Weights of a small GPT-style language model, trained from scratch on English Wikipedia.
Size: 10 layers, width 256, 4 heads of 64, MLP 704 SwiGLU, vocabulary 16384, 16.4M parameters.
Each number is 50 + 15 x the weight over its row's rms, rounded and kept within 0 to 99. Layers, rows and columns count from 0. The size before them is the row's rms in percent of the matrix's.

# up: layer 5 MLP up, 704x256, rms 0.0896, rows 126-134, columns 0-255
# down: layer 5 MLP down (transposed), 704x256, rms 0.25, rows 126-134, columns 0-255
# gate: layer 5 MLP gate, 704x256, rms 0.0911, rows 127-135, columns 0-255
up126 098:47 75 43 52 50 37 54 65 27 34 38 46 48 74 43 43 48 36 51 84 59 46 26 32 49 54 51 36 68 49 62 61 35 54 55 30 34 51 21 34 20 55 79 53 34 43 63 66 44 44 35 51 66 60 42 42 64 52 66 49 52 49 48 34 59 57 33 39 69 73 52 47 51 55 31 48 42 58 30 51 41 38 31 50 32 29 52 76 37 53 46 44 57 99 53 77 70 58 40 34 70 60 50 24 40 63 57 28 44 55 48 35 30 75 41 47 45 54 64 36 13 41 50 79 38 70 59 49 36 63 14 57 19 53 13 40 71 55 42 41 42 68 64 55 72 48 58 43 36 69 79 47 52 44 43 28 37 35 52 72 51 42 44 70 65 56 52 63 43 53 12 31 74 30 78 58 32 47 46 62 67 23 25 65 69 43 75 46 48 52 66 56 79 57 54 36 74 38 43 58 66 47 59 31 57 55 26 56 42 34 30 50 71 32 42 66 40 32 46 68 65 78 35 51 79 61 49 40 26 31 53 32 56 76 72 44 39 52 38 55 51 42 54 54 55 72 58 33 40 55 69 58 42 57 43 64
down126 102:63 40 54 35 42 54 37 27 69 58 55 48 24 42 55 52 54 26 48 46 45 62 78 71 33 44 37 45 56 43 60 09 54 57 72 52 26 32 58 34 34 88 62 50 53 60 99 39 76 45 61 57 40 53 51 56 36 48 49 48 86 38 49 70 48 34 50 54 51 50 33 43 51 40 55 49 34 78 34 57 67 76 48 49 55 57 61 38 67 46 45 40 33 51 18 50 67 46 31 60 60 38 33 56 42 53 65 45 26 35 62 64 38 61 29 46 60 32 45 63 43 44 47 76 60 53 61 34 46 46 61 14 70 68 41 53 43 75 31 58 56 46 70 52 21 38 15 41 61 56 51 44 39 77 44 67 57 53 69 27 65 39 26 61 56 52 19 35 38 40 73 53 53 56 57 59 50 73 51 22 66 53 33 57 72 65 39 33 18 38 51 59 44 43 43 54 34 48 51 52 34 11 65 65 64 57 48 18 37 49 61 53 49 63 11 48 45 55 58 63 43 47 63 68 38 41 51 29 36 77 43 39 85 33 57 54 51 43 50 68 59 52 61 53 68 48 53 55 62 44 45 15 34 53 43 32
gate127 091:82 33 30 56 14 60 40 50 31 58 36 52 54 63 43 74 18 61 34 55 45 70 46 85 42 65 60 45 30 56 63 36 62 63 36 36 95 70 42 52 58 65 77 62 39 41 70 67 56 65 60 42 44 63 40 70 55 41 57 31 55 39 58 42 45 56 36 67 46 58 53 49 69 47 44 70 41 49 54 43 57 53 44 42 45 53 57 47 54 84 35 38 53 38 51 75 65 34 63 56 47 80 30 58 72 53 67 48 39 52 63 48 49 45 50 71 55 73 32 57 17 58 34 34 18 47 26 53 42 29 41 64 48 34 39 40 29 60 86 72 59 66 45 23 49 80 80 26 61 43 27 52 46 54 52 79 56 52 73 73 50 74 42 58 50 65 19 38 39 50 47 52 37 27 46 54 50 53 52 44 36 44 35 58 55 44 53 59 58 51 34 79 39 41 64 65 57 46 65 45 72 62 34 42 72 50 40 44 45 62 66 42 58 19 69 79 78 60 35 63 57 65 38 60 42 79 52 33 41 18 54 62 62 40 51 78 54 45 23 57 54 51 35 63 51 59 41 72 15 62 61 55 50 42 21 61
up127 095:50 32 57 61 81 56 67 42 44 54 31 46 91 55 54 54 57 58 47 37 70 54 55 15 42 29 63 68 76 47 33 25 57 65 41 29 42 59 75 64 59 53 60 56 67 61 48 68 46 31 45 36 43 42 63 65 29 99 55 65 32 41 55 35 37 71 73 18 18 58 55 64 56 61 40 53 41 48 36 44 64 50 00 37 65 75 72 45 35 44 54 39 32 61 66 40 58 66 73 72 52 51 57 73 69 90 64 56 69 75 44 29 50 24 61 26 35 53 44 72 37 66 74 60 25 45 44 56 53 44 40 40 75 50 59 54 30 62 79 67 15 81 42 36 54 44 47 44 48 45 40 46 52 38 50 58 24 70 53 49 43 21 62 44 60 51 34 36 48 59 68 32 67 72 56 52 41 48 36 53 41 46 41 40 41 29 39 29 60 46 48 44 33 40 54 70 51 67 47 35 39 22 41 15 66 51 47 45 45 52 53 44 58 74 57 56 86 34 57 30 41 50 35 47 33 37 47 55 58 40 61 52 41 59 57 54 48 30 56 76 54 31 41 37 57 63 46 44 73 65 55 40 57 57 54 53
down127 092:39 31 23 53 46 55 71 62 43 57 52 80 61 79 66 60 39 79 65 49 60 55 69 48 60 72 50 19 25 46 32 54 44 61 45 75 60 80 50 04 37 45 78 51 33 71 49 66 48 77 48 31 26 70 50 40 28 38 49 46 34 51 72 54 54 48 37 58 47 42 26 33 51 28 45 82 53 68 50 25 75 47 27 34 46 16 42 48 66 83 46 48 52 71 41 40 68 24 48 20 47 58 55 65 43 52 53 39 59 51 56 40 45 72 68 46 72 85 42 60 40 66 55 45 36 42 40 62 67 43 53 58 51 52 52 51 24 45 55 47 37 63 48 50 56 50 51 70 37 45 35 30 61 37 50 55 54 36 68 49 55 44 42 75 36 74 22 53 67 47 23 32 37 54 23 48 51 39 56 38 25 54 18 80 60 45 42 87 54 45 33 42 48 29 73 38 37 52 41 38 46 50 36 33 64 49 69 80 78 52 53 32 74 51 79 51 36 69 39 41 35 56 42 35 45 43 38 45 77 35 68 56 57 56 64 46 87 48 48 41 43 39 61 48 59 35 49 57 47 48 64 51 42 44 36 63
gate128 104:15 74 51 68 27 38 39 41 48 54 80 58 30 50 23 71 51 38 72 43 45 34 76 28 53 44 42 72 74 73 80 66 58 24 53 78 37 53 31 30 30 93 42 53 66 55 44 33 62 49 52 62 50 57 46 43 71 75 40 48 78 54 50 73 63 53 59 62 38 43 72 66 44 52 55 50 53 21 59 62 52 56 62 44 45 48 39 45 68 50 24 49 07 31 67 22 69 61 63 57 48 47 53 40 55 21 39 74 53 47 48 61 62 82 46 50 49 32 66 38 48 48 33 19 25 51 30 36 56 37 68 52 38 66 33 54 63 43 54 48 31 32 52 56 29 66 53 56 25 27 58 34 49 85 49 84 32 62 64 37 66 50 44 43 72 25 52 66 49 61 73 49 33 57 38 50 59 31 33 36 49 48 58 50 64 57 51 40 60 36 47 42 64 57 62 25 64 72 36 44 38 65 45 60 60 39 31 68 74 70 79 73 72 71 40 52 64 54 57 59 48 53 41 53 47 59 54 61 50 40 15 65 45 77 70 39 48 44 47 41 33 52 58 50 69 20 49 38 55 59 42 45 43 58 38 46
up128 099:34 45 48 60 63 24 17 62 20 49 41 29 42 72 54 71 52 50 67 55 65 55 39 50 67 50 49 50 45 56 48 54 55 14 60 77 44 52 58 55 68 46 33 55 53 46 43 36 43 70 46 61 52 83 65 32 46 44 48 39 50 42 21 40 52 40 33 54 26 82 54 56 45 21 61 29 77 42 35 60 26 57 63 29 49 22 37 33 45 29 59 49 69 46 70 45 38 28 54 40 65 29 33 54 55 59 45 49 67 09 37 68 69 56 38 37 58 68 31 55 21 14 87 54 43 32 46 42 51 56 61 31 63 64 55 63 84 37 33 53 67 59 46 29 40 64 60 65 47 29 60 58 65 69 48 23 75 49 49 81 43 51 36 52 45 73 73 54 50 55 37 49 34 54 46 67 09 41 33 70 53 84 45 66 30 58 38 55 72 35 49 41 70 62 48 49 51 50 55 61 65 40 86 40 77 64 51 55 43 47 42 36 55 54 47 63 78 73 29 35 42 42 37 32 37 47 26 54 71 38 59 45 56 44 59 59 47 42 33 45 52 61 81 46 63 48 35 55 63 36 69 49 78 55 44 61
down128 103:46 61 40 43 58 75 28 59 40 36 69 29 33 36 61 47 56 54 73 39 29 85 45 27 35 40 55 57 44 54 58 53 19 54 61 45 74 55 46 50 63 32 46 12 56 44 56 34 48 54 39 38 80 56 71 78 53 51 31 50 38 31 61 57 46 59 28 68 36 45 53 58 36 37 47 37 51 56 43 30 59 74 73 45 43 50 66 49 75 47 48 53 59 55 50 32 04 43 55 53 56 56 44 38 85 46 41 37 35 42 32 60 64 67 42 54 77 38 27 77 86 70 42 46 50 55 55 41 70 33 41 48 34 52 24 35 41 54 18 57 29 62 30 57 48 35 13 50 38 45 51 68 58 47 50 53 62 56 82 53 58 54 38 56 57 27 30 31 32 55 35 69 48 32 69 32 47 31 47 43 19 21 59 59 66 62 40 56 33 38 72 57 39 67 57 65 38 55 32 28 27 57 34 29 45 40 49 57 60 45 72 33 48 62 47 60 79 36 43 75 60 62 30 46 81 59 53 29 41 45 36 38 15 33 57 29 44 53 48 51 41 80 23 48 53 47 71 53 36 49 62 65 52 70 52 24
gate129 096:41 65 64 70 53 56 35 62 53 42 38 69 37 44 51 54 50 56 51 74 20 31 59 71 25 46 33 38 48 29 44 56 44 74 36 51 56 62 72 40 63 52 41 34 45 52 55 43 64 61 61 83 55 49 76 36 59 40 90 78 63 58 52 40 28 63 33 40 51 52 48 53 65 33 42 50 69 55 47 18 51 48 32 61 63 71 53 54 76 43 54 58 40 35 56 71 54 47 39 38 36 40 74 54 68 18 51 35 57 34 51 56 76 45 33 49 88 52 55 63 66 60 56 56 18 44 47 39 55 49 39 48 80 60 64 65 44 55 40 75 62 50 01 53 30 56 65 48 61 85 46 94 62 67 34 61 73 60 66 28 55 65 51 51 50 44 36 43 45 29 61 32 70 40 34 39 57 27 67 67 35 46 16 39 42 33 43 80 57 36 33 53 59 63 45 58 55 57 39 42 43 42 42 50 61 46 20 41 28 40 31 36 28 36 36 68 72 37 51 30 71 27 62 61 43 62 60 25 43 37 69 39 30 51 56 40 41 38 59 61 41 57 39 72 50 48 68 60 37 16 74 41 32 45 62 33
up129 101:60 78 71 34 30 47 44 42 41 53 67 67 47 52 49 74 79 75 42 33 78 43 43 52 64 42 74 64 50 48 12 45 58 50 47 43 55 51 61 50 43 34 36 52 77 53 44 60 52 68 56 59 38 44 52 19 39 46 43 45 36 36 63 44 73 27 48 25 49 47 56 23 46 64 49 62 59 56 33 55 58 39 50 52 36 37 41 37 60 73 66 67 46 56 49 51 85 62 57 48 32 48 15 58 35 65 78 66 34 47 42 61 17 41 91 45 48 46 30 35 55 55 39 72 80 58 43 89 72 61 59 71 44 58 53 57 53 43 34 42 40 43 41 45 77 47 42 42 69 47 57 42 52 47 42 35 48 60 51 79 92 51 54 54 42 45 66 42 44 76 68 71 57 52 77 65 78 55 27 34 61 49 53 40 67 48 54 36 62 59 68 45 61 40 56 55 50 71 39 67 46 64 43 43 22 46 77 50 36 30 50 47 60 47 12 33 48 77 45 53 28 32 37 66 55 38 19 66 45 49 43 24 58 61 67 55 63 44 65 38 29 50 26 38 39 24 67 50 28 54 57 68 72 28 54 85
down129 096:61 43 58 69 43 55 37 59 44 25 39 68 41 49 66 63 56 74 45 56 64 41 30 52 44 38 55 45 56 40 41 45 45 36 53 41 66 53 50 31 70 51 63 75 59 38 65 61 39 59 48 42 59 50 40 60 39 67 42 46 44 49 65 60 60 26 72 40 29 41 57 23 23 54 43 61 69 71 26 43 66 46 17 34 53 57 58 34 35 42 49 49 68 58 59 28 44 56 24 53 52 32 51 43 35 57 37 59 56 31 69 15 28 64 55 44 81 44 50 43 59 46 33 57 60 83 52 89 26 40 63 40 35 42 35 62 57 39 49 34 55 37 47 54 42 40 47 37 27 77 49 37 28 41 72 56 44 88 20 51 66 69 45 35 92 44 25 43 44 61 42 67 53 45 57 43 70 59 44 48 44 16 38 41 57 45 45 38 52 44 49 53 55 08 60 29 54 53 60 54 91 33 46 54 44 14 84 55 50 20 52 57 53 79 52 37 73 49 67 36 44 75 47 47 93 17 50 51 62 65 43 54 69 47 68 40 41 29 38 57 36 51 51 12 73 46 50 63 47 33 48 54 37 31 60 50
gate130 090:33 60 69 60 39 41 59 34 55 23 43 64 53 64 52 41 24 49 44 50 33 50 65 75 46 40 56 45 33 64 72 32 39 25 15 39 44 35 48 82 52 78 41 46 53 52 48 57 53 50 34 49 44 66 50 61 51 50 44 51 72 35 14 46 60 54 46 23 20 63 62 55 63 65 47 72 44 48 36 48 43 71 38 56 58 54 49 19 51 47 64 58 42 51 39 26 44 63 63 67 60 64 59 79 68 46 17 71 24 62 38 29 52 32 36 42 75 53 35 27 70 58 64 61 80 07 44 58 26 56 59 44 65 27 45 29 49 38 35 36 60 49 86 59 31 40 75 47 35 23 62 26 57 33 53 80 44 44 41 24 59 52 48 32 30 54 73 66 78 77 56 27 29 54 36 66 66 56 52 61 58 55 55 35 75 22 58 41 59 32 39 36 32 54 57 50 64 32 28 48 76 54 46 30 51 53 76 71 62 41 58 38 45 51 73 48 47 50 38 55 58 34 47 38 45 51 33 50 45 64 48 57 56 50 32 34 51 91 40 30 74 54 28 26 60 29 56 64 44 44 48 51 66 52 55 50
up130 092:68 73 36 51 54 50 51 61 44 64 74 35 57 40 77 58 67 60 62 33 65 18 57 40 26 47 68 42 62 60 16 67 50 64 81 48 57 48 44 60 49 33 59 23 48 33 48 21 49 63 47 49 21 27 41 43 42 68 54 47 47 45 67 18 56 65 66 45 68 49 68 74 46 29 05 63 31 42 69 06 61 49 44 47 73 61 35 40 45 36 31 47 32 20 48 64 67 35 54 60 44 28 44 41 24 70 65 51 42 37 49 60 49 62 54 61 44 51 88 76 03 31 34 42 57 77 52 40 51 47 30 54 68 42 48 65 71 57 27 57 50 23 38 47 48 59 44 68 50 61 47 53 67 56 29 47 41 27 52 52 48 46 20 41 76 62 56 64 48 68 25 70 41 50 45 62 49 47 72 46 59 44 85 66 22 39 55 69 60 25 50 48 47 50 45 27 50 42 66 50 27 28 63 50 62 57 48 53 55 48 53 55 44 45 49 34 48 54 39 65 28 56 38 57 85 35 58 50 29 33 70 22 57 39 59 64 50 48 72 55 43 68 66 48 61 44 67 41 66 62 55 61 44 64 61 32
down130 093:54 41 71 36 51 56 53 00 63 47 43 51 27 62 43 35 19 67 40 42 41 66 37 37 55 63 55 65 63 51 33 46 23 38 73 43 38 49 44 79 27 61 51 48 36 55 68 48 65 34 40 39 56 65 52 38 63 60 28 38 60 74 25 44 61 28 52 49 31 58 42 53 50 45 52 62 63 64 51 64 75 67 59 36 47 57 35 57 60 52 85 65 38 48 56 38 38 14 42 21 67 45 51 65 36 37 21 33 61 77 45 35 30 31 25 51 40 48 51 44 63 51 78 47 38 55 51 57 45 68 38 46 42 47 58 53 25 49 76 45 35 57 67 30 25 43 49 34 54 61 55 36 62 34 53 60 46 57 46 49 45 41 59 54 43 29 79 55 59 52 59 81 73 19 35 67 75 76 61 43 60 56 31 39 63 41 45 56 57 20 63 60 40 48 30 42 43 53 32 49 74 69 45 63 26 52 90 67 47 27 62 89 45 53 40 31 49 29 55 37 66 56 36 58 45 66 72 53 66 40 40 55 34 28 27 72 26 31 48 47 80 47 24 62 40 53 47 32 70 53 42 26 27 57 48 50
gate131 091:45 70 64 53 48 45 54 57 67 40 65 50 39 53 71 67 23 48 30 41 53 68 56 64 25 52 13 62 49 50 66 38 74 62 40 62 46 69 67 42 52 59 19 33 72 26 71 47 10 62 65 45 55 60 65 56 41 65 66 34 60 55 55 58 35 54 54 27 70 37 71 52 48 54 24 30 47 51 47 64 60 49 38 44 54 40 47 52 64 62 55 65 68 37 81 71 41 37 38 43 64 53 66 43 71 51 62 75 40 43 66 61 66 39 41 65 50 79 44 56 54 48 25 42 45 41 87 84 46 41 34 60 79 36 43 38 70 54 64 38 51 51 53 76 56 33 67 63 66 46 63 48 52 54 41 71 37 56 41 46 43 40 30 62 52 62 51 58 54 60 05 57 52 76 58 53 47 49 38 47 40 52 49 21 56 96 70 60 38 48 56 50 73 41 53 44 47 54 73 62 47 75 54 37 31 29 22 57 38 89 66 49 51 50 27 37 30 67 40 28 62 59 47 79 53 50 42 54 65 35 30 61 55 46 60 88 27 60 27 16 45 59 67 49 68 51 38 40 83 42 57 30 50 49 58 65
up131 096:56 55 55 53 53 53 30 35 71 57 27 18 41 43 47 61 91 63 60 49 55 31 54 62 62 42 69 62 16 90 46 57 58 47 47 43 48 56 63 49 63 51 38 44 66 66 15 72 39 69 41 73 48 65 32 65 62 64 57 42 68 70 49 45 45 44 57 27 38 42 36 66 46 48 55 45 42 43 62 55 32 71 39 56 64 84 69 13 57 52 36 35 52 57 34 65 71 48 29 49 58 41 33 36 48 61 39 63 25 60 50 44 37 50 22 28 88 37 69 36 53 30 48 83 51 36 37 55 52 35 23 23 27 45 35 51 50 40 56 62 46 53 50 40 47 44 45 64 55 64 51 40 44 46 44 30 24 46 49 59 41 18 48 51 53 49 45 19 48 43 41 76 52 43 37 42 38 43 46 44 24 24 45 39 50 53 44 37 38 72 40 41 38 36 53 54 45 99 46 27 52 54 59 36 40 33 73 62 53 55 60 56 43 28 71 50 38 45 36 58 43 48 37 63 54 48 43 41 38 63 52 52 35 80 48 57 68 29 48 37 50 46 37 42 28 74 51 92 31 65 56 87 51 21 07 49
down131 096:54 69 41 65 51 48 58 48 62 26 57 55 34 53 87 49 39 46 61 46 44 31 32 58 44 15 43 34 53 56 37 44 50 30 59 61 49 53 48 80 49 26 49 41 59 57 30 60 38 37 53 28 89 72 53 55 43 53 49 38 32 64 59 52 61 41 17 43 48 30 32 51 54 78 31 61 50 40 43 30 52 60 54 15 65 32 30 80 65 49 67 29 34 46 61 80 62 78 54 32 68 76 32 66 86 85 49 50 35 26 33 54 58 65 60 50 55 34 34 64 30 39 63 42 51 70 28 68 46 58 75 71 51 53 49 48 37 51 56 57 52 65 55 50 63 49 33 49 53 31 56 44 43 44 50 45 54 51 17 62 55 37 58 46 48 46 45 62 46 47 59 39 45 56 72 59 37 37 58 62 37 68 44 63 27 36 83 38 46 24 19 67 66 59 32 51 55 32 11 44 46 58 39 71 50 60 37 31 61 56 60 57 67 27 61 47 65 74 45 41 65 68 50 99 35 52 30 56 63 60 37 47 49 36 67 54 71 51 43 40 51 74 52 45 44 50 35 75 88 75 54 39 48 65 24 60
gate132 107:81 37 71 45 51 53 57 45 64 42 40 55 26 35 58 41 48 66 39 60 37 43 37 53 57 33 44 37 66 88 64 45 63 56 34 53 49 63 49 53 49 45 45 81 59 63 28 38 36 73 13 49 49 81 69 64 62 42 50 54 74 49 50 20 59 62 55 38 49 42 28 37 83 54 78 45 32 33 76 80 58 28 70 63 37 47 61 60 60 52 37 56 52 64 25 75 42 62 57 63 40 49 22 49 77 70 62 52 32 46 52 51 46 31 38 46 32 41 39 47 18 29 40 70 60 54 56 28 54 93 40 20 42 49 35 49 63 41 61 35 47 42 41 44 34 66 48 41 30 60 29 85 54 71 16 31 48 47 46 61 39 43 59 56 42 39 63 44 54 60 24 61 63 48 50 33 65 29 37 53 58 62 69 68 66 36 43 56 57 53 36 52 41 28 30 34 00 22 42 74 12 44 66 56 43 71 64 38 62 44 33 66 45 48 39 42 55 63 59 41 54 57 43 50 24 47 58 64 57 47 48 56 58 35 45 32 48 59 47 56 27 46 48 40 87 54 49 50 60 42 60 46 56 68 31 62
up132 102:35 32 58 32 76 15 52 51 59 59 56 44 37 49 56 24 60 73 68 66 46 24 61 22 39 51 64 61 37 57 46 49 59 66 39 48 44 74 33 85 46 52 53 36 35 19 69 76 63 44 55 35 68 17 42 45 61 70 71 71 56 56 42 66 42 44 48 42 47 26 49 78 52 64 53 55 34 51 47 66 44 34 41 64 60 60 49 33 18 30 61 42 52 45 41 62 45 49 39 42 47 31 47 60 30 58 44 51 48 67 32 30 52 23 80 36 47 30 63 44 29 45 43 41 58 53 23 58 71 13 60 38 52 46 42 30 57 28 70 53 60 53 58 50 54 62 36 39 31 53 32 75 59 31 25 33 48 50 38 38 58 61 55 55 39 12 64 38 44 30 45 26 59 73 33 61 36 52 48 64 14 36 58 53 49 66 53 54 73 16 60 53 46 42 48 55 63 66 77 60 62 22 53 43 62 63 41 47 69 58 63 21 60 43 67 56 46 53 39 19 50 66 58 21 63 75 26 39 52 39 32 28 57 60 62 31 37 48 09 52 35 51 18 43 65 41 53 30 63 35 41 59 52 48 62 31
down132 105:35 31 38 31 71 62 72 77 31 22 53 32 37 67 24 65 84 25 67 69 58 60 58 72 62 31 47 58 59 39 58 54 38 36 51 79 51 54 43 56 28 75 60 72 44 21 64 74 39 67 18 36 46 32 43 41 32 64 43 52 76 42 32 59 54 69 51 26 41 39 50 38 40 50 55 44 60 49 45 18 38 39 29 55 39 52 63 54 43 58 44 50 61 74 28 30 96 23 57 61 53 33 68 41 74 29 50 43 49 24 43 60 55 82 45 68 48 30 37 64 44 44 40 39 50 60 54 74 27 49 65 78 63 58 59 56 39 21 60 42 60 49 63 35 56 44 36 35 53 53 73 60 80 45 56 52 34 58 45 55 79 55 43 49 73 48 77 39 32 67 56 67 76 55 52 54 51 70 52 48 72 47 41 14 19 56 65 59 53 30 44 53 43 49 54 45 47 68 62 46 60 37 51 50 45 64 70 74 39 40 61 26 56 52 32 49 25 33 54 63 45 35 55 55 61 39 49 56 30 56 49 48 73 40 66 55 53 23 55 34 65 32 42 51 55 57 49 28 67 74 39 52 20 47 70 65
gate133 094:51 33 56 64 17 56 28 44 59 69 25 70 49 51 86 55 45 38 46 61 74 16 26 30 25 56 52 49 59 72 42 26 59 61 66 72 55 50 45 58 36 61 52 51 46 40 38 62 67 61 93 43 24 43 38 71 73 55 54 27 42 55 69 14 43 63 40 60 57 59 44 46 36 46 59 64 42 31 48 60 19 19 89 57 55 29 35 50 55 66 37 42 50 58 16 36 69 58 57 64 48 60 38 17 61 46 34 38 70 53 60 57 58 49 76 43 62 57 80 57 49 68 62 78 54 64 65 28 51 58 52 55 65 38 42 64 33 70 44 50 24 62 25 60 59 59 32 58 33 64 59 58 49 57 53 26 18 60 31 30 62 56 59 37 42 49 45 40 52 86 34 33 50 42 39 64 24 47 34 70 48 55 34 32 63 36 56 48 83 44 44 50 54 20 52 34 38 54 60 45 66 33 58 52 61 57 54 56 58 44 59 63 56 62 33 38 50 29 77 75 55 38 51 39 40 70 35 21 35 44 46 25 63 53 45 30 44 58 74 50 45 38 39 61 30 73 40 47 58 41 48 60 32 46 63 47
up133 097:42 39 54 41 23 76 48 77 33 45 46 50 65 44 53 40 54 45 55 56 11 35 74 57 34 66 60 49 39 65 35 41 44 64 63 44 64 58 46 47 51 35 79 39 56 34 34 77 65 70 51 54 43 86 33 62 41 46 53 39 49 34 62 47 36 53 32 46 53 48 72 64 33 46 57 58 33 30 40 38 41 44 64 89 47 63 51 58 82 41 65 59 47 38 81 60 54 29 28 57 45 71 37 66 37 32 55 35 75 27 51 28 45 44 71 59 10 61 69 36 50 59 47 45 52 29 66 35 70 43 42 59 33 57 38 60 58 37 61 49 37 50 38 30 39 38 67 57 47 60 59 64 68 30 56 63 79 43 46 54 38 46 55 28 47 52 62 68 81 26 47 31 50 26 45 70 43 42 38 40 28 43 36 62 75 51 36 47 70 64 49 73 47 44 43 36 48 31 34 48 68 48 77 50 48 21 50 61 54 43 39 31 41 42 42 27 34 43 71 38 19 37 52 63 39 67 71 25 36 53 52 73 67 06 42 49 67 60 56 74 34 41 28 36 61 78 09 53 54 33 48 43 25 52 50 37
down133 097:46 61 40 65 59 57 23 24 12 39 47 63 46 30 41 37 52 47 72 29 65 36 44 55 65 46 37 38 57 34 64 56 12 35 49 56 90 71 65 39 27 27 34 45 46 31 72 58 41 52 59 57 45 62 73 80 60 38 36 65 45 41 39 46 30 37 64 55 30 78 43 63 32 41 53 56 64 40 70 68 34 49 81 69 82 64 54 60 53 51 72 55 61 57 25 72 60 54 46 67 36 65 40 46 78 62 55 75 37 56 48 29 50 29 52 73 74 68 52 50 50 39 47 75 67 45 32 59 75 33 45 37 56 38 43 51 57 65 55 75 26 80 62 39 62 65 30 62 68 43 42 46 57 67 32 47 36 42 42 65 71 46 49 55 22 67 75 58 40 64 29 38 53 47 51 59 42 51 69 58 54 18 64 67 77 58 53 63 45 28 37 70 59 36 57 57 53 29 42 46 30 62 52 46 54 55 15 57 63 29 33 25 52 48 15 59 55 41 49 54 38 20 63 51 53 48 36 41 45 49 43 50 62 67 52 81 42 70 51 60 54 24 49 37 44 66 57 38 66 42 62 32 55 56 15 65
gate134 106:48 45 78 47 24 33 54 51 21 38 49 64 45 40 70 45 32 47 95 73 52 72 54 41 58 54 58 47 59 48 52 65 30 39 54 37 57 53 63 38 37 38 69 31 41 58 26 54 65 54 49 17 82 48 65 72 41 42 66 40 48 14 37 45 85 24 75 34 36 51 64 71 64 59 68 33 62 69 49 25 49 59 50 34 71 38 74 46 71 51 37 64 54 40 44 60 59 60 31 45 55 38 87 31 31 61 43 49 48 82 33 76 45 36 36 89 59 47 66 53 53 55 52 55 33 54 70 64 32 83 42 43 59 45 51 32 66 46 63 42 54 32 63 36 61 46 53 39 50 55 38 50 69 41 55 29 59 64 53 51 54 50 43 50 37 53 53 57 47 26 33 38 39 70 39 44 50 53 63 96 65 60 67 56 63 41 82 81 17 46 63 51 40 52 47 57 48 29 61 38 51 63 53 37 38 38 43 50 42 45 52 36 44 20 37 15 63 50 35 47 26 60 62 42 63 36 31 58 69 51 66 33 79 52 83 68 45 43 59 60 63 44 34 43 36 66 46 48 40 79 47 66 49 79 50 45
up134 102:41 55 62 48 30 59 61 99 48 64 62 66 64 59 70 44 60 45 58 76 50 50 65 59 36 61 92 34 55 08 53 57 20 50 51 36 45 43 55 69 55 69 71 74 52 47 54 62 34 31 63 49 71 55 59 53 62 49 60 79 57 51 73 87 50 44 56 56 72 59 47 66 47 26 76 41 55 58 36 57 49 29 50 43 49 43 54 45 52 58 73 67 45 45 17 46 36 63 60 54 97 20 59 47 56 37 38 43 66 59 40 41 57 47 44 56 78 56 56 38 69 53 84 35 41 45 70 52 58 52 52 54 57 40 88 47 68 70 66 55 71 39 59 27 50 60 32 26 58 38 54 45 58 38 42 20 61 44 47 38 59 44 53 41 70 64 66 64 35 50 33 46 60 55 44 43 30 46 73 56 64 53 66 39 36 57 60 21 30 57 40 54 51 67 07 36 58 61 49 42 43 30 43 31 34 76 56 57 38 38 48 55 35 57 40 41 55 26 32 32 60 47 66 57 71 15 49 65 35 67 66 61 70 44 63 21 55 59 40 46 55 22 72 53 36 47 43 44 34 73 24 49 65 52 60 49
down134 103:74 54 70 06 63 56 29 61 70 54 63 73 52 27 47 60 40 40 26 45 62 31 59 49 47 63 60 53 58 63 55 56 61 26 71 27 51 44 51 77 44 53 65 10 72 57 47 59 66 51 15 39 48 41 75 57 27 42 62 51 48 60 34 24 44 39 63 65 37 59 44 55 38 09 37 45 30 52 54 61 42 74 55 46 55 58 42 71 67 48 48 34 56 54 32 41 38 78 59 31 37 46 31 66 58 42 40 49 46 53 60 44 58 31 65 70 66 64 35 55 47 57 64 47 45 75 60 53 74 33 47 48 72 49 40 62 43 54 43 31 83 56 74 57 44 61 34 56 53 59 39 22 35 44 58 52 23 67 40 61 65 48 75 30 56 48 49 27 32 53 72 60 99 53 44 65 46 23 52 60 67 52 52 38 48 53 64 31 15 45 47 66 37 69 67 35 60 42 47 61 33 21 51 58 61 40 70 34 46 33 77 36 48 56 73 58 48 49 60 45 54 65 35 60 26 52 56 59 61 15 56 11 50 62 53 43 52 49 57 67 24 66 42 10 28 59 39 42 69 47 50 60 30 53 31 53
gate135 104:43 40 50 67 42 66 57 59 42 63 69 50 53 57 84 60 43 48 43 64 40 45 74 20 62 20 58 63 57 37 46 56 26 39 34 56 59 67 41 35 52 47 61 26 68 56 61 54 71 61 14 47 58 56 61 60 49 69 44 29 65 25 45 61 60 32 70 29 65 66 50 70 41 58 56 47 73 77 65 66 66 40 62 45 26 58 31 45 54 34 41 78 40 52 53 54 68 55 26 55 57 38 53 39 26 67 66 61 56 60 48 71 62 26 23 55 50 37 63 40 64 35 44 36 50 65 46 45 29 41 94 56 59 53 58 52 51 53 57 67 35 55 35 35 46 31 43 45 48 40 47 57 76 44 33 62 40 12 65 30 51 80 48 48 38 38 33 48 51 39 32 56 33 55 69 51 46 49 51 47 70 15 28 40 48 48 56 23 49 78 49 70 37 74 47 51 59 73 30 44 45 63 49 55 59 42 32 45 64 44 78 64 57 32 31 53 83 44 31 34 62 73 47 81 63 33 81 32 46 53 67 40 58 30 38 70 64 52 40 36 69 57 33 67 59 35 43 11 41 14 72 31 37 36 59 54